Weights of a small GPT-style language model, trained from scratch on English Wikipedia.
Size: MLP 768 GeGLU, vocabulary 2048.
Architecture: LayerNorm before each block, rotary positions, biases, untied embeddings, attention and MLP in parallel.
Each number is 50 + 15 x the weight over its row's rms, rounded and kept within 0 to 99. Layers, rows and columns count from 0. The size before them is the row's rms in percent of the matrix's.

# up: layer 4 MLP up, 768x256, rms 0.0652, rows 662-696, columns 0-63
# down: layer 4 MLP down (transposed), 768x256, rms 0.0582, rows 662-696, columns 0-63
# gate: layer 4 MLP gate, 768x256, rms 0.0624, rows 663-697, columns 0-63
up662 102:45 58 47 41 29 50 51 61 68 55 63 45 44 40 64 33 48 53 36 34 61 78 70 35 58 64 82 58 62 49 42 47 70 45 12 39 62 72 71 17 46 34 60 45 66 42 83 57 27 47 67 51 58 45 26 53 29 60 31 45 46 57 56 85
down662 105:47 47 63 51 74 25 62 34 13 27 45 36 68 55 47 55 30 39 42 55 48 22 75 54 46 58 32 39 35 66 61 72 52 55 39 58 60 61 69 57 75 48 36 69 24 49 45 41 22 90 24 80 25 68 43 47 72 13 38 57 12 58 34 39
gate663 106:44 30 74 30 58 19 65 46 31 59 36 33 75 34 68 23 53 58 31 43 75 35 40 47 38 60 45 70 50 49 76 45 53 41 53 37 15 63 42 53 87 80 22 41 49 54 45 40 63 59 54 39 58 49 48 51 44 39 63 68 56 49 44 40
up663 100:46 56 25 68 59 52 40 58 29 47 50 71 83 62 53 57 47 27 40 52 43 61 13 45 67 49 67 46 58 49 54 58 44 33 60 46 29 46 41 44 46 68 47 55 62 60 39 34 30 42 49 55 47 30 53 63 71 63 24 37 44 37 60 40
down663 105:62 46 13 66 36 52 60 66 40 46 66 59 34 61 52 41 38 67 14 46 44 39 31 35 39 45 42 43 45 51 78 65 37 42 32 63 24 64 43 29 71 45 36 46 12 56 24 74 59 69 33 54 39 32 41 55 35 55 38 51 76 50 66 37
gate664 108:68 49 42 60 56 72 55 55 51 53 60 49 43 54 55 27 58 65 58 64 53 41 81 61 38 67 46 54 56 71 38 70 34 55 48 48 74 57 37 59 39 46 49 64 68 63 39 09 75 67 59 49 37 34 54 42 20 41 48 59 40 58 61 62
up664 103:35 50 50 76 50 13 46 52 72 61 70 67 63 59 63 35 79 32 40 67 28 25 76 40 59 30 39 52 35 64 69 53 43 31 43 62 80 32 48 36 54 32 66 48 55 51 58 84 65 20 54 40 28 59 60 71 55 57 52 54 57 68 60 49
down664 106:28 70 62 65 58 58 76 39 47 80 47 77 71 51 34 40 35 38 36 31 74 45 44 67 50 27 37 30 43 66 63 47 48 50 58 54 50 54 80 58 66 39 27 17 99 53 77 70 51 55 60 32 52 51 50 29 56 42 49 45 44 31 27 44
gate665 103:31 14 40 18 21 33 42 39 78 55 20 74 34 43 83 40 46 53 48 40 50 31 53 58 56 41 43 35 68 16 71 62 54 52 36 50 54 49 45 26 73 45 67 40 53 71 41 31 26 34 48 33 51 49 55 43 46 26 25 52 46 51 51 62
up665 104:41 72 18 45 49 53 45 32 35 82 40 58 48 44 42 23 23 76 69 26 49 61 67 52 76 58 69 38 54 48 47 54 23 68 28 73 64 20 45 47 61 50 57 40 34 53 63 60 56 63 44 49 56 36 50 53 69 56 50 85 40 30 40 51
down665 102:55 53 75 58 75 52 52 60 48 70 62 41 39 43 30 47 45 49 44 72 34 71 33 37 46 42 76 46 29 61 18 58 85 23 52 54 12 65 52 60 47 47 59 59 83 04 45 60 69 62 68 54 81 35 65 57 51 78 61 36 41 72 64 25
gate666 102:54 45 92 71 19 67 78 43 45 48 40 42 47 10 68 78 64 05 68 16 50 50 42 29 63 53 47 38 84 53 56 68 54 68 36 49 56 16 35 47 60 30 41 58 34 21 61 14 53 50 56 26 33 46 43 38 09 71 38 44 60 24 65 40
up666 110:59 49 57 50 64 26 30 39 26 61 68 47 58 50 71 47 69 37 47 35 47 69 64 55 70 56 39 42 43 54 53 37 41 55 43 35 71 51 45 51 57 59 44 28 55 52 42 33 65 21 52 45 85 39 59 70 36 22 63 35 26 68 63 47
down666 106:45 79 66 60 72 67 51 39 77 52 69 59 21 69 38 57 56 87 54 52 44 60 63 50 52 14 50 54 33 58 70 72 55 38 54 45 52 44 34 42 42 36 62 53 74 54 29 41 40 12 38 60 59 32 37 49 57 12 56 61 52 72 31 42
gate667 097:60 37 46 45 31 47 66 68 49 41 70 39 44 43 42 55 38 54 57 41 55 46 79 49 57 65 31 35 20 72 81 52 48 64 76 71 45 69 40 59 25 77 53 50 55 49 35 57 74 28 54 57 35 43 44 72 64 43 47 45 44 48 32 52
up667 096:56 70 30 36 55 32 63 61 33 56 67 27 40 56 60 54 46 73 43 36 40 60 32 51 66 52 57 67 40 53 42 62 40 71 36 26 26 35 31 29 57 42 10 67 43 58 59 64 24 50 65 49 52 70 58 95 73 45 59 44 56 30 61 68
down667 096:14 61 45 63 40 49 85 07 26 42 63 34 47 43 52 56 32 59 41 45 27 44 62 28 52 55 59 30 58 48 56 36 51 41 65 42 80 51 51 51 58 38 30 67 74 45 46 39 33 61 51 32 26 46 64 35 57 59 55 29 36 72 77 36
gate668 102:55 56 50 81 50 49 54 48 66 61 74 19 41 47 54 29 63 44 33 10 55 50 49 81 43 74 56 52 59 69 48 78 59 44 42 63 76 51 65 15 56 42 54 41 44 46 63 72 45 57 80 43 52 56 48 61 62 33 47 50 57 50 49 50
up668 103:42 58 63 74 49 67 42 62 33 43 65 73 59 28 69 51 43 48 50 51 53 49 50 44 58 48 74 39 47 61 33 47 42 68 29 45 31 45 41 54 33 27 56 38 63 53 53 36 52 46 51 65 52 36 48 58 28 44 70 75 78 30 29 51
down668 102:40 32 55 46 78 21 50 38 63 57 74 54 59 54 35 50 74 28 45 82 48 56 53 49 01 35 47 43 38 45 49 52 47 59 52 70 45 46 34 62 41 56 52 53 47 64 54 35 34 15 39 37 42 37 34 40 59 44 51 54 57 44 36 48
gate669 101:37 44 47 44 56 70 63 50 19 47 43 49 71 33 83 97 36 60 49 42 45 40 46 53 60 73 47 46 31 50 33 43 43 71 74 48 54 42 51 35 61 48 73 70 52 41 64 70 82 55 55 51 49 55 49 43 29 55 39 49 52 54 29 41
up669 104:43 24 49 36 66 52 70 79 46 43 27 50 34 51 38 40 73 23 39 24 52 51 30 43 64 36 39 43 45 55 48 55 45 55 55 55 27 51 39 44 34 51 54 59 68 59 37 50 11 47 57 48 45 45 70 73 35 59 45 62 43 40 52 92
down669 105:53 38 41 46 44 46 69 46 56 54 54 44 56 56 67 73 56 65 50 64 49 19 76 29 46 37 57 41 29 63 37 60 18 87 69 38 56 49 59 45 59 48 21 75 55 61 44 53 45 60 63 35 56 33 24 50 39 74 39 51 56 72 81 49
gate670 103:75 53 88 88 41 44 39 52 40 14 63 35 60 53 47 50 63 30 23 54 74 50 30 38 29 57 57 50 39 47 27 44 35 42 56 61 39 55 76 60 38 42 68 56 58 30 43 35 51 33 20 69 52 50 50 31 38 46 28 50 46 60 28 67
up670 113:36 42 61 67 28 40 67 28 42 36 55 27 52 51 54 44 03 38 35 51 55 43 48 50 49 36 38 47 40 42 52 49 66 44 68 57 54 45 37 49 55 21 38 55 50 43 52 54 64 55 63 73 66 38 60 26 71 46 15 54 46 49 59 64
down670 107:57 53 58 40 54 27 47 31 51 85 83 67 47 55 56 41 19 46 54 26 55 40 29 56 43 73 47 41 50 46 44 62 49 36 40 49 45 33 40 50 48 30 52 60 33 53 54 76 43 60 60 41 44 18 54 56 51 61 40 84 32 57 35 72
gate671 094:34 32 52 36 54 35 73 48 40 51 25 69 25 49 29 21 42 56 56 17 80 43 64 19 62 38 45 61 66 45 40 76 41 68 37 71 64 47 60 10 68 34 23 28 55 68 72 35 58 47 61 41 61 69 40 55 38 33 57 44 50 54 36 69
up671 091:15 49 51 56 72 43 21 33 60 28 66 41 77 36 40 47 45 73 46 50 46 70 53 23 40 61 61 31 40 49 53 38 49 36 58 58 38 63 47 71 41 62 45 60 82 47 49 32 80 25 84 65 33 39 87 48 55 56 49 51 27 59 53 28
down671 095:78 59 47 46 41 44 54 60 64 35 30 44 30 61 34 65 57 47 34 52 20 55 37 64 52 50 42 22 34 59 63 40 30 59 46 49 60 58 63 30 51 59 59 61 51 52 59 67 45 55 68 15 41 44 36 37 69 52 56 45 41 25 30 49
gate672 099:39 62 27 56 67 53 26 38 70 59 51 45 58 41 69 16 64 56 75 53 69 60 65 38 35 33 69 72 70 62 52 62 48 31 48 56 36 56 58 71 52 55 40 70 23 73 64 60 35 51 63 51 40 78 52 61 32 52 20 21 47 30 64 45
up672 098:54 40 27 51 39 32 48 66 43 59 45 61 72 75 77 45 72 41 55 55 34 20 62 29 23 62 34 38 63 54 55 66 63 64 49 58 46 61 72 33 60 28 49 39 82 48 42 36 45 61 53 31 64 62 50 63 64 64 61 45 43 67 35 73
down672 099:29 68 44 55 54 49 43 46 99 66 45 45 35 48 51 64 88 50 44 40 09 65 46 50 55 26 53 60 71 50 41 57 44 78 49 47 54 62 66 59 38 16 68 48 42 20 46 48 77 21 82 48 34 59 30 60 35 54 44 38 22 43 64 49
gate673 101:34 44 45 73 65 33 35 69 36 70 34 33 36 55 62 60 42 61 52 88 41 40 82 39 28 61 48 44 57 64 46 50 31 53 63 77 54 50 61 86 32 28 44 06 65 40 45 30 53 68 45 64 61 48 79 63 63 55 68 69 74 60 36 29
up673 095:45 37 58 61 65 46 46 27 42 60 69 44 69 44 53 67 45 52 49 40 50 57 65 42 71 48 50 43 64 47 34 38 32 56 50 32 64 80 19 36 70 31 60 45 30 28 62 67 87 62 46 44 89 71 53 65 47 58 16 29 62 61 65 58
down673 092:42 73 49 36 52 48 68 57 41 39 36 59 19 50 36 56 11 33 36 45 51 72 56 71 52 63 65 53 42 63 63 55 60 50 40 21 69 34 68 72 78 60 53 64 68 91 40 37 51 57 50 47 15 47 49 29 57 55 51 79 15 69 16 42
gate674 102:38 36 63 44 30 52 56 47 50 25 47 49 48 44 55 56 67 39 37 33 76 13 28 67 44 46 46 44 48 39 59 44 58 39 55 84 46 46 31 38 53 73 55 35 48 45 45 41 26 46 28 46 56 68 40 66 57 44 66 33 59 76 40 68
up674 100:53 24 33 37 33 46 39 43 43 53 65 46 54 50 47 52 51 42 48 77 43 36 57 42 65 43 44 55 60 51 34 46 59 35 56 25 75 45 33 46 26 66 66 50 34 47 57 61 19 55 27 56 55 71 63 62 44 28 38 93 54 28 53 48
down674 098:55 45 64 64 59 52 76 42 44 54 37 47 51 59 53 44 59 75 28 44 67 63 55 66 37 38 33 42 63 41 64 68 26 73 23 74 65 52 58 51 81 41 51 47 45 40 34 56 62 56 67 53 52 28 38 66 23 34 58 15 46 59 52 44
gate675 100:21 64 51 46 45 60 53 63 51 46 34 59 53 85 56 56 53 32 70 55 28 43 59 31 62 62 23 55 61 45 53 45 47 43 49 74 49 45 37 28 75 26 53 65 49 62 48 55 59 68 50 53 55 55 37 58 49 62 19 48 56 61 34 73
up675 099:71 85 42 21 74 64 15 50 37 38 44 27 20 50 57 42 38 49 70 33 48 67 50 42 66 49 43 64 44 29 34 34 32 55 78 40 54 71 54 44 36 20 46 20 48 58 34 38 39 66 66 56 56 40 83 47 72 43 62 27 45 11 57 35
down675 101:60 62 51 46 46 56 33 68 64 53 44 51 50 66 50 66 43 37 32 56 45 41 65 25 18 62 43 32 81 68 55 41 42 21 47 41 48 66 29 31 62 46 48 47 52 28 51 23 79 50 54 69 49 58 60 52 64 30 20 31 63 72 61 68
gate676 101:73 40 59 56 14 48 53 52 48 51 45 48 52 50 47 33 28 60 35 66 61 68 58 62 66 48 35 25 37 52 59 68 19 68 43 50 48 42 45 54 48 25 58 55 21 37 39 38 50 29 71 54 52 37 46 78 46 40 56 72 26 73 36 33
up676 098:45 64 44 43 57 38 76 43 42 57 59 38 60 37 46 16 22 40 33 10 71 77 23 68 21 47 49 46 71 33 36 41 29 67 58 31 45 35 52 58 38 32 53 55 46 69 66 76 50 18 48 42 76 43 49 28 51 47 33 47 34 44 29 48
down676 099:44 43 55 51 55 68 29 65 80 44 18 56 59 70 58 55 74 51 76 56 60 44 46 54 53 51 75 73 31 51 61 59 42 46 47 54 47 59 25 36 69 47 50 24 73 28 80 10 48 53 41 41 65 46 38 68 51 32 70 57 31 30 61 59
gate677 102:42 13 68 68 63 32 33 47 51 35 46 54 50 41 42 40 55 41 47 55 41 75 27 54 31 59 41 45 33 55 40 27 50 28 39 63 60 51 68 70 33 84 45 47 63 48 13 44 18 49 24 36 40 53 50 58 54 58 52 31 62 52 30 65
up677 101:70 48 34 45 55 44 40 35 36 61 40 42 46 32 44 51 63 52 47 30 54 53 58 27 79 47 36 51 69 40 74 73 45 66 61 40 32 59 33 31 61 46 28 57 76 51 30 44 51 39 53 47 57 39 73 28 64 51 20 60 47 50 58 25
down677 102:68 59 42 55 56 78 32 64 46 18 27 60 34 64 34 31 60 40 56 51 60 65 59 44 57 83 56 73 64 33 63 33 47 38 54 36 60 52 70 79 21 57 61 61 45 48 70 53 42 62 41 57 42 64 49 39 29 49 53 54 57 49 31 64
gate678 103:54 51 80 41 64 44 66 45 62 49 49 47 53 51 40 35 65 08 24 50 43 27 26 55 75 55 42 64 46 38 40 49 66 45 37 51 61 58 47 28 58 42 61 65 55 62 67 31 48 44 39 41 46 59 38 87 52 37 64 47 64 58 46 58
up678 101:56 46 27 57 52 65 36 60 58 82 59 39 51 35 60 69 39 66 30 55 54 41 29 69 54 24 61 49 30 71 68 39 49 50 54 34 36 54 49 70 60 62 50 50 43 64 47 54 73 26 55 43 48 38 64 32 63 51 57 39 54 52 69 46
down678 102:59 60 64 18 59 57 47 41 31 61 52 51 26 55 22 72 59 36 51 60 50 55 45 48 58 60 57 44 52 29 44 32 66 61 32 81 85 35 44 53 48 58 79 48 69 44 36 46 46 68 58 49 28 27 41 51 78 78 51 55 43 56 19 45
gate679 106:62 53 57 59 37 66 68 50 21 68 53 49 45 46 50 65 51 68 43 52 61 66 63 49 52 62 46 56 64 66 43 40 38 71 20 52 38 41 60 50 59 39 46 43 14 41 51 50 76 54 51 42 56 67 43 74 41 30 47 49 59 48 56 92
up679 106:42 27 41 40 48 35 43 41 28 36 45 68 55 27 33 67 51 38 58 58 61 70 66 26 44 31 23 36 64 43 37 34 51 74 39 44 48 53 50 33 51 34 21 50 30 37 53 43 67 65 68 70 82 62 49 49 48 35 30 54 25 54 67 70
down679 098:69 51 51 31 30 59 45 29 37 62 63 42 42 71 60 30 65 32 50 70 39 19 25 47 58 54 69 67 43 57 51 46 82 39 48 36 36 44 63 76 50 60 80 65 58 62 29 69 41 67 48 39 61 42 63 38 39 66 36 71 35 42 55 42
gate680 105:14 83 60 83 83 78 55 63 46 48 52 57 32 54 52 44 54 61 55 24 46 42 46 68 39 14 57 39 35 45 37 74 68 53 67 47 64 36 54 53 46 44 52 55 45 18 57 46 47 37 62 38 38 58 70 37 47 73 67 46 51 56 22 76
up680 099:51 49 82 68 49 48 68 41 57 76 27 66 73 51 47 45 27 52 37 52 34 43 35 53 52 58 67 43 46 50 63 67 64 60 54 48 42 69 54 39 39 65 41 40 74 77 46 57 47 71 40 53 67 56 64 42 76 64 61 46 65 25 49 59
down680 101:62 53 51 74 56 55 35 52 50 41 32 74 31 57 34 25 50 65 38 34 70 43 56 30 75 76 31 17 55 36 45 60 27 75 32 49 28 65 62 58 62 53 34 61 67 51 67 56 74 39 41 58 18 39 66 24 48 60 42 60 58 46 44 26
gate681 100:50 70 31 57 50 53 39 53 43 39 26 65 66 48 54 23 36 65 46 52 73 70 43 55 64 64 69 46 53 38 69 78 55 54 60 72 72 34 59 50 28 31 51 75 62 15 31 46 52 46 36 87 46 56 53 58 40 36 36 42 31 53 31 50
up681 101:63 44 45 65 39 63 32 53 23 66 65 22 29 52 39 46 56 49 50 54 63 68 84 62 41 26 57 48 34 78 57 33 46 38 46 36 57 41 33 35 52 39 61 55 63 60 81 61 58 46 65 46 40 67 67 71 51 57 37 20 52 54 60 84
down681 103:65 53 39 34 45 20 66 30 35 59 46 41 39 43 41 59 50 13 61 55 62 53 54 48 25 51 53 31 55 53 50 64 55 53 55 82 39 64 46 75 41 49 70 52 17 42 38 63 73 54 45 65 45 55 45 54 37 62 58 49 23 52 57 66
gate682 100:52 24 51 57 50 49 33 77 63 33 32 61 59 38 30 47 27 66 34 31 74 63 65 59 54 57 64 35 46 72 64 70 57 61 54 45 64 25 83 56 64 53 57 55 61 53 47 66 67 32 31 39 48 79 58 41 49 30 56 54 59 45 40 32
up682 091:18 47 53 56 27 45 52 32 32 33 38 57 84 63 34 52 46 43 69 57 36 51 37 27 59 55 45 40 39 53 50 56 47 41 24 46 54 77 46 39 49 63 30 48 81 65 67 25 33 40 61 50 29 46 65 71 42 58 54 42 54 63 46 25
down682 094:33 50 71 47 54 44 49 52 79 52 64 35 31 55 32 25 58 34 38 53 62 44 69 66 80 17 59 71 74 59 56 62 51 88 63 51 62 27 36 42 60 56 50 33 36 47 54 70 54 56 61 40 48 55 50 44 81 28 32 23 38 36 79 72
gate683 092:70 49 63 37 73 37 42 46 33 43 47 29 25 41 66 48 50 67 51 42 48 31 42 42 59 39 25 36 28 55 53 57 49 42 28 40 11 49 60 77 60 34 46 48 75 48 65 33 35 58 43 63 31 49 50 37 55 64 50 57 24 49 55 59
up683 093:48 54 52 40 57 49 23 57 58 42 66 70 29 32 42 23 74 66 50 56 59 89 41 34 37 72 27 31 50 39 38 53 57 55 58 45 42 68 70 73 55 33 43 54 75 55 47 59 50 47 49 51 43 46 60 49 51 66 53 71 73 65 61 73
down683 094:54 49 52 99 34 42 34 41 68 40 44 75 54 55 46 54 67 36 34 73 52 50 44 54 45 54 49 67 66 64 43 52 48 40 77 53 75 60 25 40 54 27 54 51 72 35 47 48 58 51 67 44 41 48 42 47 44 57 38 50 66 50 80 57
gate684 098:49 61 44 33 37 66 45 38 55 22 40 41 36 45 51 53 58 67 49 48 83 68 76 42 57 63 50 18 35 21 36 49 55 66 64 42 47 42 73 41 27 39 60 55 65 48 38 58 71 30 32 46 30 54 57 42 59 56 26 49 56 49 81 66
up684 103:55 34 50 52 45 24 43 45 37 62 47 45 55 52 55 22 54 64 70 44 47 41 27 63 36 68 42 55 53 59 99 78 45 46 64 34 60 56 64 55 58 61 25 64 52 88 58 37 30 41 53 20 70 69 57 35 56 54 62 69 55 38 43 39
down684 105:76 65 26 37 41 52 46 60 53 60 63 47 59 42 37 58 36 61 28 37 70 42 58 56 59 37 63 12 11 44 62 34 45 69 71 42 49 25 76 52 49 70 35 17 49 71 57 38 45 58 36 55 61 46 71 37 27 68 56 60 62 58 38 51
gate685 105:92 55 56 44 58 63 45 35 30 50 77 46 40 41 41 53 45 27 56 50 52 56 52 49 39 35 55 51 14 26 52 84 61 32 48 50 77 48 27 84 53 69 28 50 39 39 65 47 68 50 57 52 57 55 47 47 51 52 54 85 54 59 65 17
up685 096:43 57 02 43 57 46 39 65 71 38 42 81 67 40 43 58 44 66 45 54 41 68 30 71 72 56 44 46 52 49 56 76 51 55 60 48 30 44 42 49 75 39 89 57 59 55 59 27 39 30 35 26 35 47 19 38 76 61 40 57 63 25 50 64
down685 099:69 43 71 39 73 49 52 28 64 24 42 21 37 59 59 36 52 39 58 36 15 56 49 56 58 47 51 51 61 30 74 45 39 34 43 58 47 81 34 71 32 67 64 71 42 25 46 67 48 56 58 83 39 57 56 43 46 53 45 48 76 36 64 27
gate686 100:12 54 52 39 81 70 23 46 36 18 44 62 61 45 67 49 41 69 58 43 51 64 50 51 44 46 37 48 58 73 18 36 59 49 51 50 76 58 67 58 65 59 50 35 40 18 63 40 47 46 68 79 48 32 43 19 51 47 35 61 56 48 43 52
up686 096:49 45 69 64 48 49 51 29 50 43 61 16 62 40 50 77 37 66 40 51 59 16 64 54 50 34 80 25 31 18 44 28 36 66 76 39 67 56 44 59 32 39 53 51 63 25 50 44 52 54 36 44 46 32 27 08 69 50 67 56 35 61 75 64
down686 099:41 48 50 51 37 27 60 39 59 76 49 29 25 46 20 57 63 34 64 40 64 39 37 26 35 63 65 67 56 43 70 51 56 17 51 33 58 38 13 49 51 52 53 67 26 68 30 17 55 34 36 50 57 40 35 66 25 29 48 30 47 56 41 54
gate687 100:29 53 67 46 73 76 43 26 30 42 23 60 59 41 46 39 58 70 65 76 74 38 40 74 42 58 71 53 49 51 72 40 75 64 39 57 40 60 45 81 75 12 42 25 51 41 50 50 53 74 32 77 60 44 32 63 16 38 69 49 69 55 50 49
up687 102:43 73 57 15 50 48 60 51 49 39 76 16 37 37 43 73 47 59 66 61 60 34 55 58 36 42 44 44 36 41 56 39 53 39 67 47 57 25 31 73 44 43 43 49 25 49 77 73 42 28 37 74 61 55 65 47 60 36 41 50 60 52 24 33
down687 100:43 43 33 72 19 42 33 60 59 76 35 72 46 45 38 23 54 24 20 53 51 57 44 61 33 45 62 67 64 55 39 28 22 57 42 86 46 65 62 25 77 60 64 48 51 43 67 54 42 59 47 53 39 35 35 56 54 28 49 68 47 33 66 51
gate688 097:48 59 52 47 67 39 61 59 55 47 60 49 19 57 52 53 60 41 36 55 54 45 72 64 51 67 48 52 31 40 59 38 56 53 62 55 50 42 22 19 39 66 87 30 60 38 59 43 70 33 38 77 48 42 41 48 86 39 76 36 45 74 70 38
up688 096:56 38 75 51 71 47 49 52 57 44 35 68 23 38 50 36 32 61 51 39 79 63 63 23 36 47 49 74 58 57 60 56 51 59 55 69 46 58 31 73 22 59 75 34 57 37 38 55 38 36 65 51 46 41 50 48 53 49 59 43 29 43 62 24
down688 100:77 52 40 66 59 49 28 48 33 45 31 56 62 40 36 27 57 66 01 40 12 37 83 23 45 53 34 74 28 72 53 40 61 34 56 40 40 64 60 61 69 34 42 39 41 71 63 38 37 49 52 24 32 72 24 33 51 66 60 58 77 59 48 65
gate689 098:61 51 20 63 94 49 84 33 48 70 62 41 34 69 58 38 57 29 46 37 57 56 51 71 79 54 57 54 31 47 59 69 22 32 47 44 79 61 65 27 28 61 41 43 68 61 37 48 48 42 32 33 61 48 68 51 67 36 53 47 22 23 77 46
up689 111:32 41 30 54 84 28 61 47 62 57 45 48 36 50 29 68 54 51 35 45 97 55 32 67 53 57 39 38 70 64 39 53 42 28 66 45 42 50 57 25 47 74 60 34 07 57 60 32 48 55 39 41 74 22 53 53 54 38 69 35 61 39 59 17
down689 100:36 51 52 37 43 52 23 38 65 26 22 30 80 57 44 78 53 70 51 45 60 26 58 59 67 37 51 45 27 80 58 69 63 24 51 45 41 69 35 38 44 50 56 52 65 60 68 26 46 58 61 39 62 59 48 81 47 46 51 31 50 38 33 47
gate690 099:47 58 30 54 74 53 60 70 20 42 38 66 61 55 48 26 28 71 36 62 65 67 53 65 50 74 48 56 64 48 61 39 57 41 56 51 72 60 53 62 56 48 33 52 38 40 37 39 74 64 46 27 54 29 37 65 50 59 49 40 38 65 33 68
up690 107:52 66 59 59 40 33 36 36 44 63 66 81 64 64 57 46 45 49 38 59 63 15 55 62 30 51 34 44 39 44 69 56 26 46 61 45 44 62 80 39 48 56 19 57 31 60 52 67 35 32 66 45 49 57 21 68 73 30 41 48 52 72 40 55
down690 106:42 49 51 42 52 61 57 56 44 57 58 69 41 46 54 48 62 48 60 76 48 21 30 68 42 34 63 34 45 61 65 35 27 30 47 30 36 40 48 39 54 41 18 65 40 59 59 69 71 51 53 61 67 58 28 60 49 44 55 33 45 72 36 47
gate691 099:50 66 34 50 62 38 41 76 42 20 66 65 34 56 70 74 31 66 33 42 57 62 63 48 44 46 66 28 48 58 36 45 63 23 63 38 23 34 69 65 45 83 57 60 42 66 63 46 40 60 82 06 52 48 34 69 62 27 48 36 42 54 55 59
up691 100:00 28 45 39 61 76 41 65 50 47 30 46 37 43 44 65 71 52 59 67 51 62 33 26 38 47 50 51 48 41 47 32 61 39 78 55 34 35 46 47 13 47 41 47 55 58 35 50 72 39 53 87 48 56 77 52 46 54 67 60 79 37 33 56
down691 102:74 30 63 60 28 55 57 45 47 73 49 34 46 72 64 43 47 52 76 69 76 30 67 51 37 39 29 66 67 41 57 80 47 62 55 42 58 45 55 54 67 28 62 42 69 58 17 29 53 56 44 23 32 47 52 33 45 17 36 59 55 43 51 60
gate692 101:63 49 25 47 54 63 27 48 42 28 44 59 29 32 37 36 57 77 56 51 52 51 49 27 77 35 65 38 32 26 44 99 08 54 43 49 63 43 52 46 69 50 22 48 48 69 41 65 91 45 52 71 49 44 44 55 52 40 62 62 16 63 57 23
up692 094:49 51 59 46 69 47 54 66 57 72 61 46 20 82 47 39 69 72 46 55 44 47 79 71 49 42 54 70 37 68 37 37 54 41 48 34 57 51 59 59 62 81 46 48 35 49 66 57 39 46 52 49 60 37 66 57 40 23 65 59 40 58 40 59
down692 096:27 47 20 88 48 69 56 11 56 50 17 59 57 50 44 67 51 55 15 29 83 58 56 32 66 54 27 52 54 26 72 78 54 52 68 59 71 67 58 49 53 43 83 33 27 61 66 53 60 48 60 52 26 39 58 52 42 78 59 50 38 57 54 37
gate693 098:78 76 44 60 39 43 71 54 44 47 39 87 39 31 53 50 47 33 62 28 41 46 68 38 37 60 76 34 43 36 63 36 30 33 60 54 36 47 58 72 55 33 57 66 59 55 60 56 47 39 31 55 30 41 67 39 62 59 40 39 46 63 54 55
up693 097:35 49 61 20 39 61 51 69 68 68 21 38 33 43 30 61 30 55 38 52 29 59 61 45 70 62 60 37 72 52 33 22 31 60 54 63 45 35 48 30 40 51 67 52 29 59 30 55 50 74 58 18 60 48 47 55 31 61 57 51 41 40 41 63
down693 083:70 31 48 67 43 14 55 39 28 57 47 63 47 43 22 37 36 50 48 50 59 21 44 56 36 37 54 62 77 48 30 61 69 25 47 51 58 37 53 52 75 70 52 73 67 66 50 60 62 54 65 64 38 27 35 19 45 54 27 39 49 54 47 61
gate694 106:70 50 47 59 26 55 52 25 41 33 40 56 61 52 64 25 43 69 72 69 46 64 78 29 40 46 25 44 50 85 39 52 24 57 45 51 49 66 45 45 54 58 29 60 52 32 25 51 55 48 46 53 50 46 73 40 36 48 54 59 48 48 55 46
up694 103:49 66 69 35 37 52 55 28 38 24 39 32 49 80 68 54 84 41 51 53 77 50 58 37 68 63 41 31 60 33 32 21 94 55 44 56 59 49 48 72 37 38 65 44 63 58 78 41 55 57 44 58 31 39 44 51 50 44 59 62 56 54 29 41
down694 107:61 63 40 46 44 54 73 36 51 67 64 68 48 51 39 56 42 58 51 66 51 72 56 39 35 47 37 34 31 58 47 40 40 41 51 51 39 56 53 30 69 80 46 43 22 20 59 31 60 43 46 44 55 19 67 59 40 59 63 46 48 45 67 52
gate695 099:38 39 42 51 65 41 47 38 70 80 53 53 46 53 63 80 44 62 60 52 47 54 49 59 24 30 55 72 31 73 55 45 54 59 51 54 61 41 58 55 56 53 44 67 57 67 39 52 66 35 27 74 40 33 40 42 63 62 38 71 51 58 49 25
up695 099:44 48 44 68 18 37 99 38 52 40 49 55 63 56 41 62 21 25 43 40 58 53 24 79 34 43 51 65 72 67 53 34 63 63 53 49 68 67 46 74 74 52 77 46 36 22 70 74 45 66 35 39 66 63 62 42 17 76 64 51 32 35 34 50
down695 100:46 37 54 44 31 48 61 45 42 30 55 43 57 70 52 28 60 52 36 50 67 32 27 37 63 45 68 36 47 46 74 47 23 45 74 28 20 42 56 70 43 53 28 26 26 74 44 64 57 64 40 50 27 56 29 75 54 46 61 60 43 37 80 72
gate696 098:61 54 56 43 41 38 56 24 73 57 11 65 62 10 55 48 99 68 72 77 41 46 27 60 58 27 32 18 57 60 58 45 70 53 64 49 66 23 63 18 70 48 36 65 70 56 36 32 63 62 84 34 62 32 55 49 49 55 48 36 30 53 52 36
up696 097:28 53 72 24 42 47 77 68 63 53 57 51 55 51 46 93 27 53 56 84 31 93 49 32 41 59 46 42 66 55 27 59 60 35 63 47 42 36 56 33 11 62 54 49 49 28 34 49 23 49 52 34 50 40 47 37 52 31 50 36 91 66 73 29
down696 098:64 52 49 66 63 54 41 60 16 34 60 53 31 61 56 37 26 36 65 36 35 54 59 58 43 49 63 39 60 50 61 46 61 44 48 46 64 50 62 64 50 43 53 00 40 69 65 65 48 43 36 40 22 78 42 41 49 44 12 75 60 28 43 61
gate697 100:61 50 33 50 17 18 36 55 32 52 49 52 68 28 25 55 41 54 34 70 63 53 72 48 53 48 32 74 58 42 55 58 57 54 45 24 44 45 73 47 68 44 27 45 39 73 40 46 57 56 64 39 42 36 52 65 33 35 27 44 49 25 50 67